Each number is 128 + 32 x the weight over its row's rms, rounded and kept within 0 to 255. Layers, rows and columns count from 0. The size above them is the row's rms in percent of the matrix's.

# layer 7 MLP up, 640x160, rms 0.231, rows 255-297, columns 80-159
size [ 97 102 106 108 110 101  98  99 104 103  93 104  91  95  97  89  95 115  86 103  99 109  95 105 119 109 101 110 118  96  90 102 112  95 103  86  96 114  92  83 108 103  92]
[[ 92 109  97 143 133 121  68 177 156  84 121 108  98 119 169 126 169 130 120 113 110 212 108 137 136 117 109 107 157 160 129  93  87 142  91 127 120 121 144 121 113 118 120 202 131 113 117 115 104  86 196 112 154 123  85 188 129 133 156 112  77 116 146 134 167 122  98 126 133 156 133 110 167 107 108 138  70 171  57 116]
 [ 60 128 120 176 152 136 134 171 137 130 159 107  93 120 179 147 145 129  72  84 137 136 155 116 120 125  67 148 106 130 100 141 104 112 134 138 121 145 119 147 116 134 188  67 131  86 114 112  65 139 111  98  97 129 181  71 122  92 134  71 133 204 160 179 183  93 126 121 121 152 111 130 167 152 168 116 119  43 176 107]
 [115 143 164 132  68 156  84 143 105  98 109 151  71 144 155 136 101  79 111 193 148  97 116 178 101 130 116 109 129 159 179 171 114 125 111 156 106  75 136 179  87 151 122 151  62 140  71  68 165 164  90 143 149 192 138  97 148 159 142 165 162 107 161  91  85 146  82 129 123 107 148 205 155 137 138 160 102 116 126 112]
 [150 126  38 138 146 164 149 143 117 137 153 150 137 197 126 144 145 142 177 106  60 109 166  93  30 127 182 120 176 148 167 131 164 153 102  98  84 103 112 117  83 127  55 131 119 110 112  68 104 164 119 121 136 175 147 191 104  85 120 171 118 156 136 141 160 136 159 117 139 116 114 114 161  86  43 147 157  82  79 179]
 [ 78 141 107  73 119 178 121 116 106 188 119 174 138  95 106 157  76 131 123 126 136  99 137 147 136  80 157 173 119 139 197 151 128  93 148  93 112 101 146 144 158 137 169 130 109 168 134 139 161 130 129  80 143 116 136 134 121  73 123 112 147 106 156 111 159 163 138 124 107 100 111 139 112  63 162 162 178 110 139 115]
 [162 134 170 170 150 109 154 111 166 176  64 136  99 116 148 128 149  90  98 141 126  84 186 120 140 143 152  55 100 159 114 168 109 123 145  92 113 105 145 126 155 118 156 136 222 157 114  77 172 139  88 166 162 137 120 110 134 128 129 152 108 105 188 151 110 144 148 155 136 149 160 142 154 127 157  69 119  56  66  70]
 [121  90 120 113  98 136  61  85 156 105 126 153  85  98 126 168 100 115 104 161 162 139 144 129  76 138 202 147 115 151 145 102 110 118 136 125 114 141 129 155 164 215 130 146  96 100 116 116 118 123 117 155 130 106  98  38 152 107 144 197 132 179 131 158 143 100 137 135  67 171 120 140 131 191  92 156 107 117  77 174]
 [132 117 140  93 132 141 126 128  87 125 119 116 123 179  58 120  83 118 124 140 144 137  90 152 143 162 155  69  84 162 144 134  60  96 167 156 147  70 177 163 127 129 105  95 108 156 132 117 174 116 165 166  89 176 134 172 128 141 143 121  87  90 100 151  92 135 125 196  80 182 121 113 108 166 168 146  81 119 195 143]
 [163 104 143 103 188 111  46  84 122  65 181 151 109 109 139 102 110 129  94 102 125 132 128 208 152 125 123 102 121  99  95 138 105 152 154  88 107 171 125 166 201  96 147 126 151  91 146 165 133 143 121 163 206 117 106 136 146 177 129 137 214 135 109 114  93 146 156 168  92 110 154 161 110 126  97 102 145  85  95 156]
 [145 153 134 161 117  74 100 133 164 183 121 116 114 152 126 135 173 199 126 141 116 129 111 122  70 150 131 111 122 146  41 119 121 102 187  98 181 104 158 131 107  86 135  80 113 118 124  78 117  81 222 187  89 109 177 146  61 142 136 131 126 135 149 137 108 169 134 122 118 107  85  77 134 101 138 173 168 140 177 150]
 [152 104 104 185 151 133 118 150  94 115 100 158  84 177 129 127  74 153 189 126 103 106  69 151 124 101 150 135 177 164  96 107 120 110  84 180 167 145 124 123 118 113 126 132 142 117  76 188 143 173 121 145 119 142  79 120 144 142 132 127 114  84 174 173 119 168 174  81  78 111 130 205 103 119 123 143 151 168 104 110]
 [122 176  75 127 174 101 109 106 104 100  89 103 160 118  85 139  65 140 159 129 143 104 129 151  96 126  94 138 181 146 133 132 161 186 104 115 141 122 147 180 132 124  87 128 121 126 102 136 114 152 116 116 132 156  87  85 150 129 121 140  82   4 164 179 111 145 125 178 140 130 158 102 111 104 118 119  67 106  90 107]
 [104 108 107 165 157 168 118 152 157 220 136 134 127  68 132 112  99  94 116  88 106  97 120 111 137 103 149  92 164 142 112  77 104  79 126 124 120 132 117 131  88 164  81 149 148 161 139  97 132 115 161 128 166  97 141 108 152 101 138 127 150 104 176 108 132 140 144 146 108 182 110 133 155 129 183 147 179 102  67 103]
 [142 120 163 166  83 145  93 116 147 116 138 116 187 144 162 122 117 134 107  88 150 132 191 127  94 100 151 105 140  86 144 132 141 132  93 121 169 152 137 126 108 168 106 152 170  72 166 149 129 140 175  99 108 150 104 141 120 181 146  93 139  81  86 164 139 148 159  28 107 100  95 105 174 104 131  64 151 174 125 111]
 [110 150 175 143 176 150 110  83 132  87 161 134 247  63 132  96 157 140 157 151 108 155 128 158  84 158 108  97 160 103 125 129 126 135  97 109 145  89 127 136  62 128 131 117 170 111 112 126 120 144 128  91 148  88 119 151 134 118 105 177 106 141 123 164 110 109 147 150  98 160 216  95 132 119  85 123 130 115 139 188]
 [129 116 104 136 105 185 101 116 183 162  73 161 134 157 114 113 172 143 133 103  77  82 167 135 222 161 161 155 138 117 102  97 126 127 119 145 171 160  99 111  85 127 159 107 113 153 144 169 119  76 141  90 129 141 126 141 162 109 119 143  65 127  84 177  87  75 143 148  89 129 138 109 122 108 138  99 151  85  84 188]
 [ 94 111  87 119 110 145 204 133 115 174  96  98 114 100 118 122 101 193 164 176 130  77 130 153 118 158 152 157 155  56  74 159 165 128 178 121 108 113 154 121 121 135  77 112  96 144 144 139 129 161 145  83 111  89  72 105 129 117 185 128 132 131 163 124 112 107 143 148 141 104 137 169  98 175 147 133 104 118  98 118]
 [106 112 153 143 192 138 100 123 159  83 174 113 180 106  52 123 109 158 100 122  98 212 174 131  94 205 213 102 160 176 155 125 150 170 107  60 105 140 103  83 126 120 125 156 131 102 123 135  94 136 141 157 191 142 105 122 124 145 130  84 150  95 119 104 167 129  91 104  99 143  64  80 136 143 115 143 132 118 166 164]
 [135  62 120 123 120 165 123 113 146 152 100  18 132 125 102 119 141 116 134 212 116 139 112 145 115 138 101 118 104 117 153  78 147 133 137  95 179  90 153 131 127 112  88 104 150 149 107 144 147 152 112  87  59  91 178 197 145 181 112 101 126 135 151 164 154 129 146 151 121  99 104 165 131 165  78 162 154  93 177 127]
 [ 99 112  80 101  73 178 139 112  98 152 146 137 124 151 167  54  90 156 163 116 131 101  88 122 132  82 150 197 146 147 122 127 174 163 184 160 154 178 123 146 120 121 136 130  60 156  88 127 130 142  94 124 120 151 137  98 103 110 133 142 116  78 154  63 171 126 119 140  74 152 137 191  87 105 133 133  42 101 127 158]
 [ 81 225 161 106 123 171 165  65 137 103 106 134 114 128 145 156 103 139 131  80  86 137  66 154  85 135 148 120 111  97 194 123 199 157 127 114 192 141 102 103  53 157 152 133 146 130  81 172  90  95 120 148 128 101  85 137 131 146  96 132 138  58 178 105 123 179 150 139 135 153 130 113 106 118 152 144 129 116 103  90]
 [139 133 150 131 167  77 109 130  94 100  83 162 106 114 145  97  88 125 132 174 139 129  77 183 141 153 113 122 180 117 116  68  89 117 128 130 121  69  99 157 105 131 181 176 142 151 164 148 122 111  14 114 153 148 113  95 104 142 161 103  36 104 109 159 157 146 156 141 152  73 144 179 111 185 111 134 141 142 165 164]
 [127 106 121 150  54 125 161 142 168 178 109 158  68 171 174 149 131 143 130  38 127  95 121 208 116 122 137 137 100 179 142 160  79 174 138 160 104  97  74  80 142 126  90 131 170 163 111  94 134 151 131 109 130 169 148 126 175 135 144 124  81 117 135 127 117 139 136 137 125 123 149 117 122 111 122  43 126  69 107 135]
 [104  86 139 129 142 157  85  80 155 162 180 112  73 106 176 110 167 134 106 108 163 175 162  92 197 110  98 176  88  89 156 133  66 115  92 144 151 135 112 160 125  99 139  95 140 108 114 169 137 103 152 115 114 130 167 112 204  57 148 167 121 115 141  95 108  90 124 107 160  95 177 108  83 112 158 142  66 145 150  47]
 [135 124  94 164 142 118  99 158 106 172 152  87 121  42 166 160 139 116 166 117 146 111  90 108 209 165 129 132 143 157 118  86 116 108  93 183 116 132 120  71  87 164 128 151 140 128 165 123  97 110 117  72 111 110 136 177 133 158 126 153 103 146 203 173 195  96 142 111 135 122 156  91  93  98 151 138 169 110  77 115]
 [139 108 101 120  91 144 141 135 153 114 161 158 126 140  78  80 176 139 116 106 125 123 172 129 150  61 181  78  91 166 128  89 174 146 130 117 115 134 159 132 151 109 127 116 154 107  33 157 154 150 103 119 180 143  93 183 183  74 175 186 146 105 118 147  76 128 145  75 141 139 118 100 124 128  27 120 164 140 165 127]
 [120 133 171 110  60  91  95  63 169 107 120 115 129 121 120 137 192 108  86 124 119 101 138 132 133  99 133  96 141 132 123 201 176 165  64  22  87  99  96  77 127 134  63 105 155 121  70 167 173 132 164 176 146 142 115 123 188 112 148 142 133 130 124 112 200 183  56 105 165 126 158 149 128 188 134 118 147 165 103 178]
 [131 125  98  74 106 106 130 170 163  69 163 142 136  82 110 148 114 113 160 133 126 130 111 122 146 173 119 159  62 145  73 123 182 122 113 171 136 167 101 113 159 109 101 128  57 147 121 105 160 117 114 139 133 142 138 148 161  91 140 190 149 153 199 100 155 145 113 109 152  74 199  73 157 125 195 153 167 105 130 132]
 [ 93 103 130 139  87 100 150 151 169 131 106 141 170 124 139 120 145 138 140  87 140  72 110 144  86 163  71 120  67 152 144 132 109 158 168 156 161 145 148 155  75 123 124 146  81 189  69  66  91 107 141 122 142 152 109 144 165 124 157 136 149 167 161  63 108  84 125 154 127 125 123 147 104  97 192 145  70 133 156 133]
 [ 96 168 100 146 105 115  95 168 158 143  70 109 153 132 111 126 154 118  95 168 157 122  77 139 118 181 147 140 144 143 124 199 102 116 141 140 163  60  92 193 110 149 155 110 176 134 111 159 140 107  74  67 178 155 127 152 104 117 166 141  84 178 103  40 142 192 144 119 103 120  80 110 100 154 102 112 144 109 146 133]
 [ 83  97 160  97 154  13 129 147 145  88   0 162 134 167 147 182 114 153 128 111 143 137 130  61  98 173 147 126  87 144 131 159 112 126 162 164 164 128 132 118 121  71 166 124 122 152 112  73 171 139 107  99 134 144  93 147 106 142 165 156  86 106  91 132  95 140 112 110 143  88  78 121 139 191 123  93 109 156 189  78]
 [146 135 118 139 133 168 168 122  93 128 145  85  76 114 137 113 133 135 165 100 144  53 129 189 137 155 117 172 134  86  51 130 108  68 110 127 176 125 141 160  91 202 152 127 115 175 122 164  94 145 152 203 158 174 103  67  88 128 167  99 164 112 145 110  79 164  79 150 115  77 163 109 104 128 169  72 124  94 123  76]
 [144 134 188 141 112 162 153 142  89 149 111 124  77 140 104 111  68 148 123 143 111 158 120 198 126 106 182  96  74 122 150 178 123  94 140 136 126 115  93 115 109 114 168 179 139 108 105  90 127 227 121 165 107 116 154  89 151 147  87 118 214 104 142 179  74 134 129 142 122 173  91 105 155 132 124 144 107  71  96 143]
 [110 123 196  97 113 153  84 133 127 104  73 173  91 107 132 120 123 199 163  90 131 174  99 165 169  55 144 110 149 156  99 122 154 136 116 144 128  91 117 145 134 133 126 116 159 148 114  94  24 138 101 225 140 127  66 148 148 180 123 145 109  89 122 138  68 180  97 115 146 128 127 104 125  92 159  95 151 130 143 108]
 [137 114 154 169 152 117 163 132  69 165 102 183 134 163  96 185  62 135 109 113 137  93 107 107  84  98 111 131 167 131 100 145 101  76 111 116 139  88 157 114 111 122  75  93 185  38 165 170 120 126  67 115 120 167 122 203 122 141 167 176 134  85 124 164  96 149 141 120 109 127 146 147 169 134 124 147 126 159 137  97]
 [162 122  96 131 113 139 126 124 156 131 181 126 144 133  96 162 137 175 108  57 180 100 183 118 109 144 146 123 123  90 102 102 125  91 146 122 188 120 232 125 127 106 144 128 110 168 143 109 103 135  95  82 100 175 107 127 110 187 164  91 155 142 114 126 195  98 146 131 139 108  58 154 168 101 130  96  90 166 136  68]
 [151  99 107 146 168 153  54 126 163  97  98 140 154 134 129 173  98 137 156 135 162 237 111  87  86 110 164 122 138  83 102 133 131 131 170 193 148 143  86 130 130  85 203 118 110 160 137 155  98 139  96 155 120 142 100 113 138  70 151 160 133 101  98 153  65 146 110  92  90 157  92 135 125 182 208 165 107 140 109 100]
 [151 192 123 208 149  87 126  71 147 102  68 130  73 153 122 112 134 183 112 174 117 163 172 150 142 145 162 129 169 148 113  75  87  99 134 114 150 121 130 104  91  78 101 189 149 105 115 112 114 174 141 127  68 117 142  95  70 117 198  68 162 152 105 141 140 100  85 161 135 126 152  73 115 144 138 109 121 154 102 119]
 [116 117 194 141 127 136  82 104 120 106 142  41 125  92  79 128 129 174 160 108 153  95 142 165 106 121 128 116 217 106 128 175 122 102 166 104 157 100 143 110 163 136 117  91 103 142 139 193 110 107 136 161 116 110  90 103 132 107 152  87 134 147 192 107 143 154 144 135 122 160 115  80 119 129 142  98  58 112 115 190]
 [159  67 125 130  47 122 148 152 150 212  80 102 136 149 123 190 140 145 175 136 174 154 160 155 117 211  61 147 121  88 145 111 144 122 108 120 112 108 127 117 138 199 123 122 130 126 105 148 142 122  84  59 118 139 145 106 149  47 150 121 135  96 162 113  89 152 104 115 149 126 111 100 130  63 193 108 171  68  70 137]
 [ 88 198  81 111 127 130 134 146 141  80 204 121 130 174 140 114 140 142  93 125 151  78 173 147  60 152 114 145 114  70 213 132 171 142 124 134 147 123 128 152 120 104 196 155  49 201  68 103 114 118 118 120  82 128 128 144 146 137 145 129  83 164 183 105  98 147  75 182 121 145 133 149 110 125 109 185 126 138 193 115]
 [ 87 160 161 137  80  99 132  95 135 165 122 125 130 106 101 172 127  81 193 158  84 123 176 172 193 163 117 186 116 149 124 155 109 115 129 127 123  56  94 151 158 102 151 179 139 153 144 177  96 117 160 126 133 154 156 123  87 102  96 104 134 120 139 203 118  94  67  84 138 174 172 179 152 139 153 102 144 131 143 167]
 [128 111 112 182 130 161  99 121 191 107 147  99 114 107 201 153 157 178  91 133 138 193 136  93 120 184 161 152 136 139 239 132 134 100 126  97 148 134 115 116 132 115 162 161 152  93  81 135  81 107 100 136 180 144 101 125  75 154 115  75 169 134 129 104 106 110 153  84  78 137 142 152 108 156 158 140 143 111 123 113]]
# layer 7 MLP down (transposed), 640x160, rms 0.0675, rows 255-296, columns 80-159
size [ 97  97 106 110 117  94  99  88 111 107 100 106  91 103 104  91  87 115  88 104 103 106  94 123 118 104 111 111 118  93  83 108 111  92  94  90  91 110  93  89 103 109]
[[112 145 148 104  78 133 199  64 104 144  87 155 141 163  97 135  73 209 114 159 126  48 155 136 105 189 150 150 102 152 142  98  83  95 110 101 109 129  78 127  89 165 100  52  86 149 160 161 201  93  64 136 112 142 170  76 138 130 119 149 162 140  98 109 147 140 179 127 132 111 145  97  60 114 167 119 183 113 158 170]
 [184 125 148 112  94  90 109 104 123  77 114 110 137 115  59  94 135 114 164 135  94 115  97 136 132 150 122 117 107 121 173 194 141  72 127 109 103  84 164 112 129 105  83  91 144 192  82 172 146 127 139 153 181 118 126 128 131 102 110 160  78  94 157 141  87 130 120 169 159 108 212 127 124 135  79 117 151 117 179 170]
 [159 129 142 126 146  94 126 144 120 115 149 125 154 140  61 150 153 108 159 131 141 109 168 145 143 132 134 159 139 159 121 116 103 193 115 150 129 124 112 122 109 151 147 176  59 112  39 109 177  98 119 122 118 103 198 103 118 133  47  74  82 101 158 154 132 128 138 170 139 112 114 116 106  87 125 101 188 135 162 121]
 [106  91 195 132 123 106  95 162 185 122 136 143  93  73 162 124  83 145 115 114 141 141 119 134 158 112  88  59  54 119 113 122 134 112 134 148 125 153 179 123 184 128 117 109 126 156 131 156 223 131 126  93 123  58  43  97 120 116 138 119 132 104 111  89 153  90  74  97 118 178 159 125  63  71 170  78  98 141 174 104]
 [146 136 127 128 157 123 180 130 137  26 127 130 141 154 149 135 220 148  86 123  75 128 124  84  99 125 110  82 140  87  88  70 139 144 117 165 138 153 126 161  91 164  97  74 159  99 156  78  99 123 125 161 128 115 180 129 152 136 148 149  78 161  81  99 140 130 132 139 105  97 139  68 135 204 107 111  76 140 120 168]
 [ 99 133  67 204 134 169 159  94 121  68 158  90 131 178 126 122 121 154 148 109 163 163 144 112 131 129  93 126 107 165 106 141 117 159 124 139 126 163  83  56 120 130  96 125 132 107 160 205 211 131 164 101 109 101 164  94 116 157 107  97 172 112 124 128 131 184 118  98  69 100  91 116  95 211 141 175 121 124 129 139]
 [175 137 113 201 116 142 118 159 200  54  97 156 112 136 133 152  99 126  87 142 162  83 127 101 119  91  77 118  82 131 123 133 128  52 140 157 137  91 100 164 132 133 145 115 133 146 122 141 108 108 180  69  79 134 140 135 131 130  85 115 156 187 119 123  94 106 141 131 108 117 111 123 150 157 144 109 107 126 153 119]
 [203  89  99 149  94 161  99 132 172  86 121 108 143 139 105 131 141 108 123 134  78 149 114 134 106 144 157 146 115  87 115 133 149  96 161  71 140 131 219 136 106 127  96 151 175 147 147 172  95 177 155 144 106  98 106  88 111 143 107 118  83  71 121 117  80  81  95 130  78 154 175 159 130 126 184 167 111 158 103 103]
 [131 120 157 156  32 147 131 152 130  75  68 135 108 161  92 126 126 142 109 137 107 107 119 134 112 145 154 164  81  78 172 133  88 216 103 137 144 107 117 103 125 133 108  99 112 127 158  56 162 132 143 156 147 141 102  80 156 136 107  91  98 140 128  88 153 128 133 104 159 125  79 148 102  52 121 165 168 124 122  89]
 [127 108 148 134 178 114 139 123  86 105 121  95 110  82 158 145  58  86 115 117 155 107  89 126 128 155 150 192 154 123 156 119 114 108 130 138 103 136 182 124 166  79 119 155 139 132 139 157 187 103  83 104 119  96  67 120 143 151 124 114 134 151 193  26 126 120  83 163 110 123 191 154 125 111 148 122  67  96  84 114]
 [151 121 143 106 120 106 129 118  73 128 131 118 119 136 147 127 156  85 116 180 122  96  95 147 152 112 110 167 202 203 169 142 153 184 171 146 106 209 179  46 171 148 159 125 173 104 147 162 236  96 101 144 110 163 109 140 138 151 136  90  95  68 162  70 150 109 165 143 115 133  97 206 154  77 127 127 113 163 146 163]
 [168  48 188 132  67 140 161 165 119 162 153  81 119 144 133  94 143 111 132  98 104 136 136 111 127 130 156 126 139 121 146  77 126 105 117 137 124 109 115 107 109 152 204 115 145 121 155  86 181 137 125 107 157 168 147 113 106 148 115 110 142 135 107 114 159 140 135  52 101 130 149 151 177  97 115  58 126 132  99 100]
 [132 147 183 139 133 132 107 105 156 117 140  84 121 156 150 154 109 122  76 136 154  86 112 192  71  99 171 170  94 137 191 130 117 131 121  65 118 166 137 121 127 122 154 115 111 104 110 114  72 108 155 134 135 127 130 100 114 146 154 132 113 136 115 141 164  85 118 174  96 137 119 137 131 156 122 143  45 152 193 109]
 [156 108 120 117 164 100 148 143 132 155 136 122  78 150 108 138 123  89 144 173  95  82  79 135 192 142 121 149 132 170 104 153 121 129 146 123  63 140 163  57 150 110 138 133 123 101 137 131 184  79  97 143 178  88 155 109 148  62 145 154  76 120 193  87 153 121  81 142 118 175 161 135 101  97 129 128 120 137 102 161]
 [147 104 102 157  85  97 203 135 121 163  77 158  59 146 118 156  63 122 120 108 118 100 101 152 155 131  99 184 138 135 126 191 131 145 139 127  47 150 140 122 174 130 181  72 122 121 159  92 129 131  74 192 101 149 132 106 139 141 143 118 119 102 151 126 159 109 134 124 121  69  87 153 139  81 122 193 100 130 155  86]
 [102 127 143 141  91  72 145 141  91 112 149 170 105  98 114 160  92  94 131 147 194 146  98 118  74  75  81 133 119 126 132 138 195 181 150 181  88  93 144 169 152  43 162 118 145  81 135 121 160 183 168 171  84 129 122 155 125 113 192  83 151 111 172 101  95 152 151  88 142 121 118 113 139 172 132 158  94 152 163  97]
 [ 94 125 115 109 130 140  96 171 119  11 106 105 137 160 173 135  92 178  44 175 149 164 143 122 114 119 111  77 107 175 147 117 129 151 202 133 187 144 111 165 172 152 169 125 105 112 133  87 130 124 148 174 160 116 165 100 148 159  88 149 130 154 134 130 115  92 128 135 149 132  98 134 102 188 143 134  91 103  91 155]
 [145 138 110 116 121 127  92 116  87 225 117 123  71 162 158 146 117 145 181 148 151  88  59 184 122 121  58 144 152  77 120 115  73  99 154 121 125 104 159 159 139 102 110 149 181 125 133 164 142 104  97 119 120  73 153 144 160 121  77 183  93 132 107 114  98 138 168  88 163 172 159  86 153  89 110  99 122 115 100 205]
 [100 189 156  92  84 145 139 115 110 170 148 123 159  86 136 137 144 131 119 190 148  80 107 100 127 135  70 120  33 120 146  88 103 144 116 107 177 145 100 112 101 138 151 132 120  38 186 147 122  80  86 138 132 119 113  95 131 113 174 125 191 112 131 132  71 107 116 134 115 131 105 193 125 185 136 142 179 142 143  84]
 [119 120  71 174 141 129 132 178 181  89 130 125 162  82 108  87 142  98  87 146 141 145 227 169 117 149 140  47 155 122 128  61 103  89 129 108 108  92 164 115 133  68 114 208 112 159 144 140 105 125 158 109 145  97  97 143 132 196 105  84 120 108  86 137 108 162 119 122 171  64 124  60 156 108 142 167 168 109  97 139]
 [152 134  99 153 107 159 130 131 152 108 153 103 102 131  96 132 119 101  63 141 197 178 150 145 127 130 165 109 117 105 103  88 161 114 113 171  52 127  90 116 128 149 138 164  83 169 174 121  84 123 113 216 145 155 138 101 126  74 115 152 110 127 116 167 124 121 122  77 154 116 117 164 148 175  90 149  99 151 130 130]
 [133 152 154 182 113 139 174  76 150 134 127 175 150 111 168  99 119 182 167 106 137 136  91 148 128 149 105 158 119 123 125 110 128  89 131 154 118  40 147 106 100 151  99 115 100  89 147 152  95  58 113 128 111  93 119 108 217  93 140 113 122  79 132 169 139 171  77 143 120 142 164 138 142 147 131 116 127 172 126 163]
 [127 186 129 145 151 128 107  97 161  81 164 188 168 121  64 141 123 124 137 147 106 131 124 137 135 153 178 108 193 132  94 130 141 134 109 117 192  91 141 147 163 129 152 140 106  73 149 150 133 150 132 101 100  80 139 139 114 157  76 141 152 126  72 106 168 116 160 126 188  89  80 126 100 116 174 147  77 148 152  80]
 [129 161  74 149  82 114 152 154 127  93  88 129 150 162  82 137  77 112 131 117 109  91 159 150  80 174 144  64 141 155 113 156  82 146 125  95  47 133 155 118  80 154 117 135 129 165 155 112 120 149 129 106 131 123 146 129  68 183 115  99 148 168 121 173 150 117 156 120  65 167 119 133 188 138 109  72 181 101 120 193]
 [150  85 185 142 114 112 159 125 148 169  92 170 157 187  91 148 122 194 104 122  80 151 128 140  88 171  92 136  66 130  88 114 149  76 130 153 110 135 117 163 138 154 111 137 127 122 149 171 154 103 123 142 108 158 108  73 147 145  90 102 158  88  91 119 119 166 159 107 184 116 139 122 159  61  96 159 106 141 140  73]
 [136 120 176  94 124 109 127  82  80 161 130  96  88 147 147 134  86 174 109 163 123  79 113 122 101 136 109 188  77  95 180 104 114 125 133 100 120 147 119  98 138 131 140 136 123 128 176 106 140 149 119  94 153 141 120 163 153 140  81 147  82 185  68 101 150 158 127 165 125  86  78 116  70 119 124 152 222 120 136 126]
 [ 92 111  81   9 179 121 132 139 149 192  97 118 105 128 135 139 140 133 165 100 128 113 173 130 160 131 103 160 112 148 139  88  65  86 179 175 121 158 103 140  89 168 155 163 164  88 147 159 137 130  68 153 126 117 149 141  61 119 105 166 183 137 166 112 103  93 177 149 140 156 122 101  89 185 114 139 133 133 115 174]
 [165 133 159 177 149 155 150 125 148 180  87 100 124 149 128  73 130 118 129 108  82 117 123 132 152 106 138 101 135 136 142 137  73 165 123 107 176  72 160 165  73 145  94 139 151  92 167 147 131 121 152 122 119 125 124 143  87 128  97 141 145  80  64 181 124 106 138 155  54 135 102 115 110  87  62 105 114 111 156 135]
 [ 95 144 126 115 156 147 138 109 118 192 161 119 122 153 151  95 162 132 124 155  84 114 119 135 137 184 141  97  90 137 144 134 124 167 121 123 142 139 112 118 130 156 142 103 127  65 155 207 105 135 139 144 138 121 129 122  99  92 109  96  85 178 113 168  74 151 163 120 121 183 126  92 131 107  61  40 148 124  63 165]
 [182  93  98 115 101 123 129  77 115  75 134  84 164 105 118 148 123 158 159 127 135 108 141 158 135 166  97 158 122  67 113 171 140 195 146 113 154  91 155 110 156 129 174  71 129 187 151 123 135 132  81 169 123 137 134 135 179  90 136 169 127 117 122 103 102 144 141 118 101 151 164 137 162 233 168 113  90 182 122 197]
 [140 127 123 104 117 159 152 128 121 148 143  81 114 109 122  95  92 162 137 111 181 147 108 159 202 203  93 111 124 133  92 150 161 188 133 117 126 134 167 167 134 110 193 131 133 144 139 126  75  73 169 174 130 183 146 152 128  55 144 145 161 139 177 117 143 126 166 129  95  81 107  94 163 131 138 182  49 106 109 101]
 [176 158 140 167 190 152  93 141  42 209 141  97 148 103 140 146  85 127 137 117 130 122 157 138 162 101 120  73 134 189 128 120 113  90 136 166 139 131 110 137 118  98 125 164 130 156 147 121 102 145 110 140 145 160 113 119  90 149 130 101 128 118 120 122  76 123  82 102 159 112 101  78 172  98 150 183 129  88 154  99]
 [182 143  92 124  45 172 177 154 161  78 120 127 146 126 109 144 134 127  99 108 169 105 163 111 160 129  96 142  38 193  50 184 102 126 126 153 109 123 175 124  83  99 124 172 120 121 166 144 182 124 231 163 140 123 136 168 132 164 106 168 134 148 104  88 112  79 139 126 122 140 118 148 158 126 103 146 153 107 127 163]
 [131 219 120 125 117 110 110 223 116 156  77 135 130 132 112 160 129 132 180 127 174 115 126  82 105 175 166 200 143 130 152 167 102  67 185  80 113 185 144 126 105 130 147  85 112 106 197 165 138 128 133 122  66 120  74 150 127 148 118 109 169 170 135  77 135 153 112 165 135 132 122 122 165 146 108 107 109 157 155 136]
 [ 99 115 129  99 125 152 139 117 170 204 113  96 127 100 108 148 165 105 161 155 118 160 115 122 152 131 158 108 181 113 137 125 164 176 148  87 103  69 114 159 161 123 118 142 111 134  67 154 145 109 168 120 178 102  69 118  72 134  96  88  81 167 104  93  72 116 154  86  98 173 142 143 167 171 175 104 137 164 189 129]
 [ 78 122 138 155 123  61 146 175 120 171 141 157 110 113 155 190 108  67 181 160 125 192 108 151 149 114 118 144 156 141 105 151 105 100 145 151 127 133  64 209 106 174 156 119 158 120 117 102 144  75 150 118 143  68 147 151 121  64 140 172 134 109 169 117  77 195 177 146 107 154 177  71  67 131 110 121  98 105 161 132]
 [ 74 160  82 137 129 107 119 144  81 167 181 155 134 112  90 129 126 116 221 112 201 117 145 123 132 171 101 146 108 135 162  85 161 128 123 112 141 135 142 103  80 148 140 122 136 110  91 109 122 143 126 105 153 126 141 139 129 108 123 110 106 107 110 176 148  92 198 124  28  81  92  98 122  71  70 126 145 137  83 177]
 [115 103 121 125  74 134 123 162  89 117 201 104 111  61 152 135 112  92 125 123 153 127  79  92 128 155 133 111 109  66  39 118 162 143 168 143 159 142 130 144 175 170 136  78  99 169 122  89 133  96 123 122 127 113 156 115 159 169 111 155 147 134 136  97 117  61 109  95 133 160 131 109 176 143 141 111 156 170 145 166]
 [159  81 104 120 135  62 156  95  98 182 153 108 111 127 108 134 120 173 168 171 108 161 171 112 129 144 103 152  98 172  98 107 135 106 124  67 173 166 119 146 118 143 126 146 162 138 122 152 111 112  78 118 133  84 153 161 158 152  99 118 113 164 110 135 118  64  25 130 153 156  77 195 121  86 147 100 111 153 178 122]
 [128 192 135 111 142  95 163 169 161  17 156 143 176  90 133 134 103 122  96 143 112  97  96 137 112  84 155 128 136 166 104 131 152 167 106 115 130 147 125 119  84  62 131 146 123 120 153 127 105 140 190 160 102 128 117 157 126 233 110 142 121 139  83 101 136  57  93 116 152 113 104  99 115 147 124 125  70 184 116 157]
 [ 87 133 124  90 133  94  99 116  86  90 150 190 119 128 143 161 135 102 105 130 133 104 141 171 123 170 129 139 179 119 118 163 113 110 151 106  78  96 159 142  99 109 163 149 115 139  88 203  75 115 150 132 148 102 143  98 160 182 133 137 123 125  79  94 111 167 173 117  93  82 126 168 112 166 122 116 183 116 157  81]
 [116 136 164 137 118 117 112 124  88  39 133 147  98 141 154  62 150 125 106 100 161 219 117 103  90  92 116  94 189  92 139  84 204  82 145 168 114 193 109 113 101 120 139  79 105 133 164  60 124 137 111 150 135 132 131 125 154 157 155 166 123 117 100 132 123 181 139 137  99 108  89  87 166 194 146 139 120 120  85 157]]